Weights of a small transformer language model.
Size: width 64, 2 heads of 32, vocabulary 2048, 0.847M parameters.
Architecture: LayerNorm before each block, learned positions, biases.
Each number is 128 + 24 x the weight over its row's rms, rounded and kept within 0 to 255. Layers, rows and columns count from 0. Numbers have three digits each. The size before them is the row's rms in percent of the matrix's.

# layer 4 MLP up, 256x64, rms 0.204, rows 200-255, columns 0-63
118:146139066181135164088124122112108131112166129162130112118151172135126108116101167133155134148183149092130126114120154102146128108097163138117132148156103129150122145104088110116117133145101147
105:111067086121141160094122134117123137162166128146145150146138121137094142127115098110134118131174159135104153084134075147134113118129099132147100123077154138149135148147150113155124126092084120
115:154124124131139097123139173175093138117142155112131135106160100117146122158131139125173143135170097103089145119047140132118130147152114123136121123148119119145119123068147121133136155084155138
104:133111103192155114132086161139116097165113129113136106123111095128090112114146109140148143129105108187122126185114115147155145126119127130114125117154143061104144158138128112125151105127096139
092:126120153133144121114143125114075125103109118156190093173126111135136164115124119146097121089123170117148102141103121118126151095113129159140140130109185138137140137067110107165117114119098107
091:154140165103167119133184185120125134118151162167111114091172112100105119144116123108129147083103131092142135123101156155126144129118123112152133102145120132147138148085156089144163116127151121
112:149139140094119135144124141113120122146131101126182103145161132145092131101098103117160177125158146073106147125087141163137104133152153114166151146149067151129129152126123110137154125107093131
093:163158098096135166156145121105113100147145142123105161102117123137053097120101133103164088132139116133082125152141129149139094127115150119132117131111126088106147185143113105165125134115124132
047:126162125124169115132119154124117113156133138117169121144164102095129123157130083110137126114141111117169134126105152096168141123098107164089149140183127126140131166113155138118177178100103122
095:113144096088148118107151127162116127096126093115118133134114099122129107172120147088167145132139137140142162143131139153089128152114149124121160151082154126138126192193130120146103137089140134
089:120119133118112102129105125114115135140101157115133117154120130143118160137145129104072146117121096142117131167097078149160104159121173138147110128118160073144102177194109123142112146137154137
094:135153134111109141132125145086121104118128114136110135108123139151138158147121140101117156141144072116104129106092093157129107163128101143175130104113145134181123161071146146117122150107184167
099:132151117148121117117090159151071136180114143127152108086159124154146115102143151128135109118121120059127100128106126143175127141089121143136139134094126066140099135130102104103145115128136128
106:145082044160127115124146095161143129160134146150137146136135088161146136127111129074126152139163140092157136133158112109125120121118137140108115111125130150150137135145168161131118161111085147
093:127117160129129171074166131150155106095097148098136141175136130096097108139136117135107162130116142152140142137118130172131102171118110123067142133145140107141127141109129138162131142077126088
090:135099135108141148167136114154109136113114120167113161129132151154119151153180192121166117097142127106160124108087112144131124117156111098116122085103104128120123148132100090120111166122090094
089:168134136141140086143158137156106158147150173145148122116189082115144157141097130110181113129134126129127178123114093085121138121104164113113158135115148117128136127133136147082092123133130106
097:116110099120093136131134125123140136112145085137136126116166114102117141127140178129081111150163129135170115143150173114134094152131127139093140111089093141127068149148127150169096162120110093
104:158135122147127179148107121117121136140111145156109134142094109080134110127142130097122136167122177124167129116141103134103119092158170125114138142143083139144149104115096146109128195088135096
111:146152103118119091118113068125119133137158108148155155141081137153118149101147129135191091130178129120141116137081126130137115153155101145122105129124097113136127148178077112137140129155132115
107:109163157113142152108123107128098134118153110120120152122122096152118132125144156126161125113134090146166152097131083120107142142090136138117225129095104108086133144136106098124158125137135110
104:135146145143139175135125103144135120115111134183142143115119074154121132129098155122134115106113137140157153113144051146123129126070110130111157098111149129147118188131133133122142148101170120
100:127128156120143124130159124162103133125161152119106127132120086124129145132126127078148150116077104127146142081136091088119128084093129123130142165119135099109128184159105109142110144075156105
120:121115084135115104125075133154158148151162127128128151117115128152143138115117089137146162161149094116107152061152128109186091127103120155180145116124091122114145148136116148129142113119109133
113:120135129181123123104126132117154140126137120176111158165116123128120057104099121155148152090111115116148126085163104120118119121137111125109154151141168131143128159122084105172141126102157088
109:095127085124136123163112126124133137087128143122075087111117138119111096170160161121125158128123138086138105137141133150129122140103097141127164080144114114111144161137130126165182180115151141
079:105106127129109132135150115156105134156136197149101151117149148112135107138078131100112116185127152144148137080114150085144129111120109146146120146073134118163155141153123111105110160147139098
112:155144154136123111129103110098121097077144101124140122056120121124083127143126184125131117144132129159139115129136118101137163103125125107155127117137089093127135122082101135185118130097150161
078:136104076081116132145121167171130146160129132123116114151143101109140088136096159155102158161126159152111141125111104126108098121106128150110158160095158119135090131147120101114125120115162074
079:104160161097121104144148099152146153100141114125146141177106104136096148146098065146114118101117143108156167117124147130087100098113100129107131143086113126118105122144105109155154124177116120
096:147122140131168120133124123149079115172090148087146117098153109114119092137116156116160139145108126141146146123092098147160102090129150118118123104092145149142127130089119088074158089112113124
092:150128120096155116105150132121185165105147114137138109138126101129143075148119171133118157091113127123114153171101136148086114097181129118119127095110108166123110107159109127100153132140130090
087:143141132158141113155143073107104149151131128119114127111143131135164136151136150155131097084154117171115108101136120162131134145097156179107183114150125130133152143176121087115079142103130122
090:102160139143102110102131122070139160101157097159132089131128120146172162096119112119102105090147146110140113144136171107157126106142144151104139164141128131153076116149122144153113131093113095
075:148174114091163122165138174117121130142117097150149126152129146143122168113111088161086134099166121142120100131114110163118151138110121133169130113133079142116087121104123102138143122140140073
087:139179143132106121131087139129124147126126164106126138107118152145155086163129115154114114113125152137195138067140104149125162116109133124128140119125111133129133142118135172101114137057152092
092:122117132153126092134094151098132126116142104102098099084167128173145126118092128113081102142107139151124114093144151113152140147123124154172147138138133096136099175081136115098123127177111112
116:100161125159118124137135111129138114159148126133165144184121118171144127113123119076135117109157123112143091144095143122156162189127108129129123107125152102181075130115137101163137143106109144
112:141148155162137145140140103107115119110124104156153120115132126108087160148182119112131099172120134115162122109120132103155127136117138179138111150094093070155090139106130102103101125088095134
125:147147115114164157094154118100150173109101142121074153093113136093151136178139145137187157153160119133154147114134084157132122111134122146111147120124131109153119145109106111133107147118167153
078:128138155137115140147162119125123124113118140132110156117134116105084073141081120131098130150112141183164124130153089094125105140156132126143180115156162112130149127116099182134097113168110110
085:155148130120127141081116123161145144156080178107103108125143115123104141175142180126099133161141137159100121101130107121128083142152129130144106149172108112126076124152126138107171136118150131
089:121090117171128095142106140122100119138156104134120134161153104128141135143154160117168141129138145089187146171099121119155148116100146152131119112133145124165111153127156165141113146068096108
086:105161114139104130133170121078168098092107095161129135113102120131141129142121138098129135172160121156111104083162112099148110113129073119153114172110127121127136094125119150133090165141118141
096:076137127138162142107137135139124131137166122139134118172138142130114141157128149115134133192071114144091145111134144117129117093122121170098137131056135108142135187135139124107105155113121133
095:136138088132160102084111136118152155132121141102061125102114115138135138106136172172132143116165081167140137130122112139104160100134104137125162116103110175131119138142149142137088153097124102
094:125126179162120124145137089139157156072119142121132134132165113107091122167166158118144142119120141109152119118154099093152118116111118113122161090111128109092123132091112140130151171133177092
098:109167121100118072101119119106110172147119162110142091105119148172188129114107143096123164139110120122135105103152108107159144091139111144135156121113142130120102102143104118117184135127142106
100:146102094114105170156154140134131109137140113122115095142109093111116111130150138100175121161175119106144118113080127105150141183156113140085128140096130122188108130129160160146123142112147119
094:111154134172113148096149135095153083147123121114117135149130135140131129179196090115139118148131113129170155113117111122156117116164119124119152084128125112110166151145140121067145143107157114
077:130125138100101123127148110116109116155151171130109138099131125119155127130110121116145103151130103114138125124142161059137115110136151171108089142129060109169156115132147131165125141066123162
120:139115123139143149116114127101136147134189181146153104110147133137092121165138114082115149135102134139130143089091122131123162136104139123192128113110143083135144140089136126141128146068121149
097:084142113114150128121151166121087177112118104144116108124128165116114124122111135134077143084104134119145131115151112118131131094100143132143165135068086143145123167171093097097136127140130104
106:123159121158173114105158139141122110107146122138141125099135115086091119129137093111144170157111166086103162127131129101115120086095150132128157130102152116063137158145125137143121131126072123
080:141157065127140135121110153183171131148117108139106119153148142126102117104141103080117136106146146110170165128093117127140132119108152106119170164149112144094137145146121149146180154147128121
099:151122126097124069163122140115104112140123114137138100097186128151117167126121125162149110150074134162144128141107095083174142104142153126130142140098142168094111128124094128131135139119126089
# layer 4 MLP down (transposed), 256x64, rms 0.191, rows 200-255, columns 0-63
127:137158163125105128097149145111075107119122128139097123154121147132129129123142126170115127100158096187100144187142102122150134122131113136114134115163092136122154062122120111142151169105106129
107:102121142155119065109144136132141079096113150156136117090118142146152119163100164158166185116158108123119130163130127137153126122107130146110122103168088160136121110098132134141154118165132151
120:146106119131134109142118175111139137124106134138137147132126151120109152108104126101154114109093143155107087161109099092127136101170169050146122133061134143127111150140152120131124131134161158
086:143127100106135093166144112125101152126177158113127123108099129088121179156137155067119128132106114072117080130143098090105161120133129151118131143091145147150131120117151127147114097123140141
077:130152123109126137107169105133164098155144113081127160087098111134110129133127117103130110123131150117127172115154128136117121135135130104154127177128088106083179114188116147120107165139085137
094:131140099104096165096141138099191129091113147064139118138151098143106112063128124106149134112087115144121122149139151083111128103110164114157130147137135122102152095117125146133122117134118140
109:135129165113122133170093112105115114151124092131107122059139127123113135102114137131138107102056127128111120117109109147165117113126125155132138105086111127141102137132107131148092090115195139
092:148124189127110074112159145144128126131155129137097119094136143143156130143127152111139190151144137147144114156128107150141088120109131130092075091138149107148120106128156131076136112102150128
067:119107169143060110114167097151135119131129124173096131111105148165148133093116171122115118145132113128106114125155087185109150153149164130166119110128123131104148104107127143118133102102153143
093:130089123158102123152112153093105105138083130105100155154142124170136121108133131169094163145144172131120091147108125160123161130150122124116116140147107143106115115090117136122123182123121192
094:122111136123092159186110152111122133120158146120180149114125124104090116120107128159175115139164157157154097119165145144119125089144137121112115135170082112109144082099111097108115131129141123
111:120134143175129163148122096146143171131124133138123141130110122107135090049099109137124119142130190169101124135140144129127118108156130146112153146123145158088131094134151158158169104149126132
092:143083094089116136096116164135111150135116121162088137133126131110149101116140122074117137160090127121082128151157118126143147156155121154108097150122123124184134137143130124131097138189127165
104:109119157059155096114136127127181132083117129111120088117168127131104111115121113126102109127125142129093129130091128129128137123129174136119090147127134105105136168124142084067140127165139150
100:132163101144129109121091165118116152178114098095126082080137116146169143138102131150126133146123122122104036158131142136127131129112124118142125093134123170115134130129166116101144142143112127
104:122082075108173129148164155141169134150117130081115102141108097076149159116104117097105122115131145121120121138119157134132165091131109178119113129137106111106126111137180142142143118109137114
095:094126152136102135145121144101140097144115118080136132130144126169122125097180116125124142099083144159161084164136129137120167144164122090140124123183115130137149156127131142179141152091127137
121:120136120134135114066093128132138086153120155139170144130111112161117125144127096115125151104132090093129098107126068151138142144094148119142094149173121146119166149098122140098161118130153165
105:125114175093137086124178127142103159094150149114118140103130095145138174132142132160147148146099093110094088137142130137130167132101132095113116102089164137146143117133133108127114159173104144
112:130151092119127147132127086135128134155111145135154117174142070123150139126158111145136133105157178109106123136068131159136139125140103108183139160138095144134146158094140100093149106105111121
097:134140138120099113125127135121130101137098113127107142153107128111161141101082087141109096108093119108114070186117104141107123085163130158125100114116122108167109093095123119136091129139078135
096:157081116156122128138151169135143116094120139126135148128109116143109129096111172154124145141142203129117117153115166137127088147161119070152179147102158103129113118117123146166128121128136135
095:125134095167103104120090140094141113109120134108114156148114106139103126097131085170100080094122129179081115131119148124134098133134122122143125099201115116108102091119125148158134121133120131
116:152146087157123121126090110131166075130106170148100128096100105161091120123119140150125112160167135178146131118136155137096110152136113092126155121143108132086153135149100132168145139116134102
129:156147111112116104150140162126114109086118150081130112105109133143143196087131131125156139187146146157110112169125161112129090109138132105167106099148107120125106116120129157101131137118111164
100:110095121140099143154121095116144148113178140111100137140143149136136136108181098132090170136092154101140134140131139146107121110192137161124090129155123132139146126136127169100129126149124191
101:121134093125132136142126141137111149087113053110099110084090089150123139089126106157104109093099124125087102129128148116104118148135137091091126091147135126103107097110153141100131105143155134
105:140108117088119154121134128176159172145134145099120153161079176132143113136158127111116115161134110103142158111127160116095149147100130134095098124129139113126159141168152125110176084154144131
097:133140161151133081121158086144120141125118123126115089123113161161104162161131126077118121102126100130148127137114112144140143166138155129171101109093138116144188102107128145125146103133122190
078:117070073150139131118121144109144172148116146172097127106166139097123122117153161133111125141113067156175121127119090134127119132132116110145131109122123145143086109147097132111102132083106112
096:136132104129119143146121181137093109117137146104161104154128145139124122153082115087097167068086115098140155098119105113117164135090164149128137089162091137137117153114141108136145130116132138
095:129091140107113134151124098102166136103119113115096127169121106114141143109136133160096125159156165150101087141111125133113153099144093129085092125132144150125139102145140074081153169155151125
073:121121127113140130120118131114113157160144124127108139119114096122170126091118142118083084109158122151177145104193169104113100170093130098094110124129127127132097155109118115143168124115085120
093:138101134148144132120114127177117113161141161125116161129130159110098108173145157105129121120131120090144145106122107134163143079122170104117126125201095129121150121118086149149119082113115103
067:135093136120110164127153115136145122143152163125096099082159144136143068130111141120147111174122131168099163150171096125123112134112110141143142133109128128139158147172142157113128112158187135
089:128081134120149082124146143136130147097128118140150152111109090133151150080118147134104164128132156118161127101095128142118146141109122107100133123084148125074070159122152115184104130126113145
121:116180115147143159112110169175118121130124148140149163123071127118135106117180125195143121121131123148136121146119139146117134107177120110107119116127154134087152131147146125178151119091122141
112:120124156135138143148104087126127170157066130105129091150111131146125109136169120131079109097114161154137130122141146110101062103128129119110147094116162113107160109134127122113136084120124091
107:200133152149168139136123145122151130078138122123101130157096103147128094129124119113102144085128117121139189122100144148109095121152164113146113158137116121111101093163137129128081099131119125
147:114128110138129099118151120120090087128154148138184110066137109114145059154103150120140141114149102139118123103112112130148114148108121141126090092115094151129151151126108100105110169140164137
102:096121098179155168142087158141094152132159111124126109162143146156163161131170141132132109133124153106114134163090167174131144136124155135153130148101109141124156135131139102137158174110143130
068:115114157128117137101143158127135121180096104093149139165116160151104133139141119164115131129130112093142128143109142136148126163098145112162099144160153174113187107102105099115162170124159130
087:129120129125141096157110104134130098139117104097116128135105173154132128125117143141130169160130154139121129172119146116092093083158137131140075134161083159108131088173138091125086117134162134
101:148103112118117103154084124148127138146118127087090119134147123132094114115083118170129102080085113127087140155084135164116128124119122138137107090141130118122130127143070111123163078107115110
098:148135139161128100156074155105149084120107117172134114130177147174131147066139068162122103139130128137138117095097118132104106123109105123139148132137137158114136097133154125109156116122128130
091:135115161119159099169122101115125094124193136145132138133109135142155090121152106126121135127110190121169087081145111125092140132145140142147154153140135150105170151108122102123102153125151151
094:196158096138100120126131134117120157111118112092113125115127115151115105124096134146118129122147153174093157142146164150120117126129111143105078156186126116122187120110159121117111160136152153
097:129132108098107108098079124118144139122116110107128113110116159132191134148124117122180124199124130127085104150127110105136146152139090131143065109141097125120104107141096110132126149158124114
111:149132111140136066131103151097094127125112146121113124115139157134102124117122106154135155112130110206144142170175132132144133154108134127159083099145099153120138099132094141109112140120082150
109:139151127135077098100118157137111136133119135127148086189140171117121114104102093112161121127128118116101131093120127072135132114140125095140130105181106169121140094127119149100155089140127100
082:127139108175139132143152118128143134121108097131141135122147128126111145125123122144095137134077168146147093166124150142124126134110124103135133074117159104046134157093085105121117120177132098
127:162132131120135121110151130127130120107142119063103123130140082130089151145152144101152122131127109102137132106131149142171146160073118113115093113071112109131131085144108168178110126156132145
099:141120104094138154081098155138127140132125135125143138139140108126129067084106098139128116179093104094103128138133109137157163125123123128103071133152072107124117099117116133090096118116156138
086:119110124126061121119063111077162107128144158127121150091127123139156107142141135167167136147130107134081108127111114113094158139188115139126116115130104147113116131094146112115115150114150121
090:120115160113141140134122156115117137075130145115119158158135122119161113132126120148132128127121156124097139111168114138105123183167151154124116131109141118169109093132081128097080114174187159
087:128132128146131138152133136113083115150161146126164110130105071103119152119153102079121141137145157162154126162122148156159135139118128133134130122192126127182181107116108173124139150109114126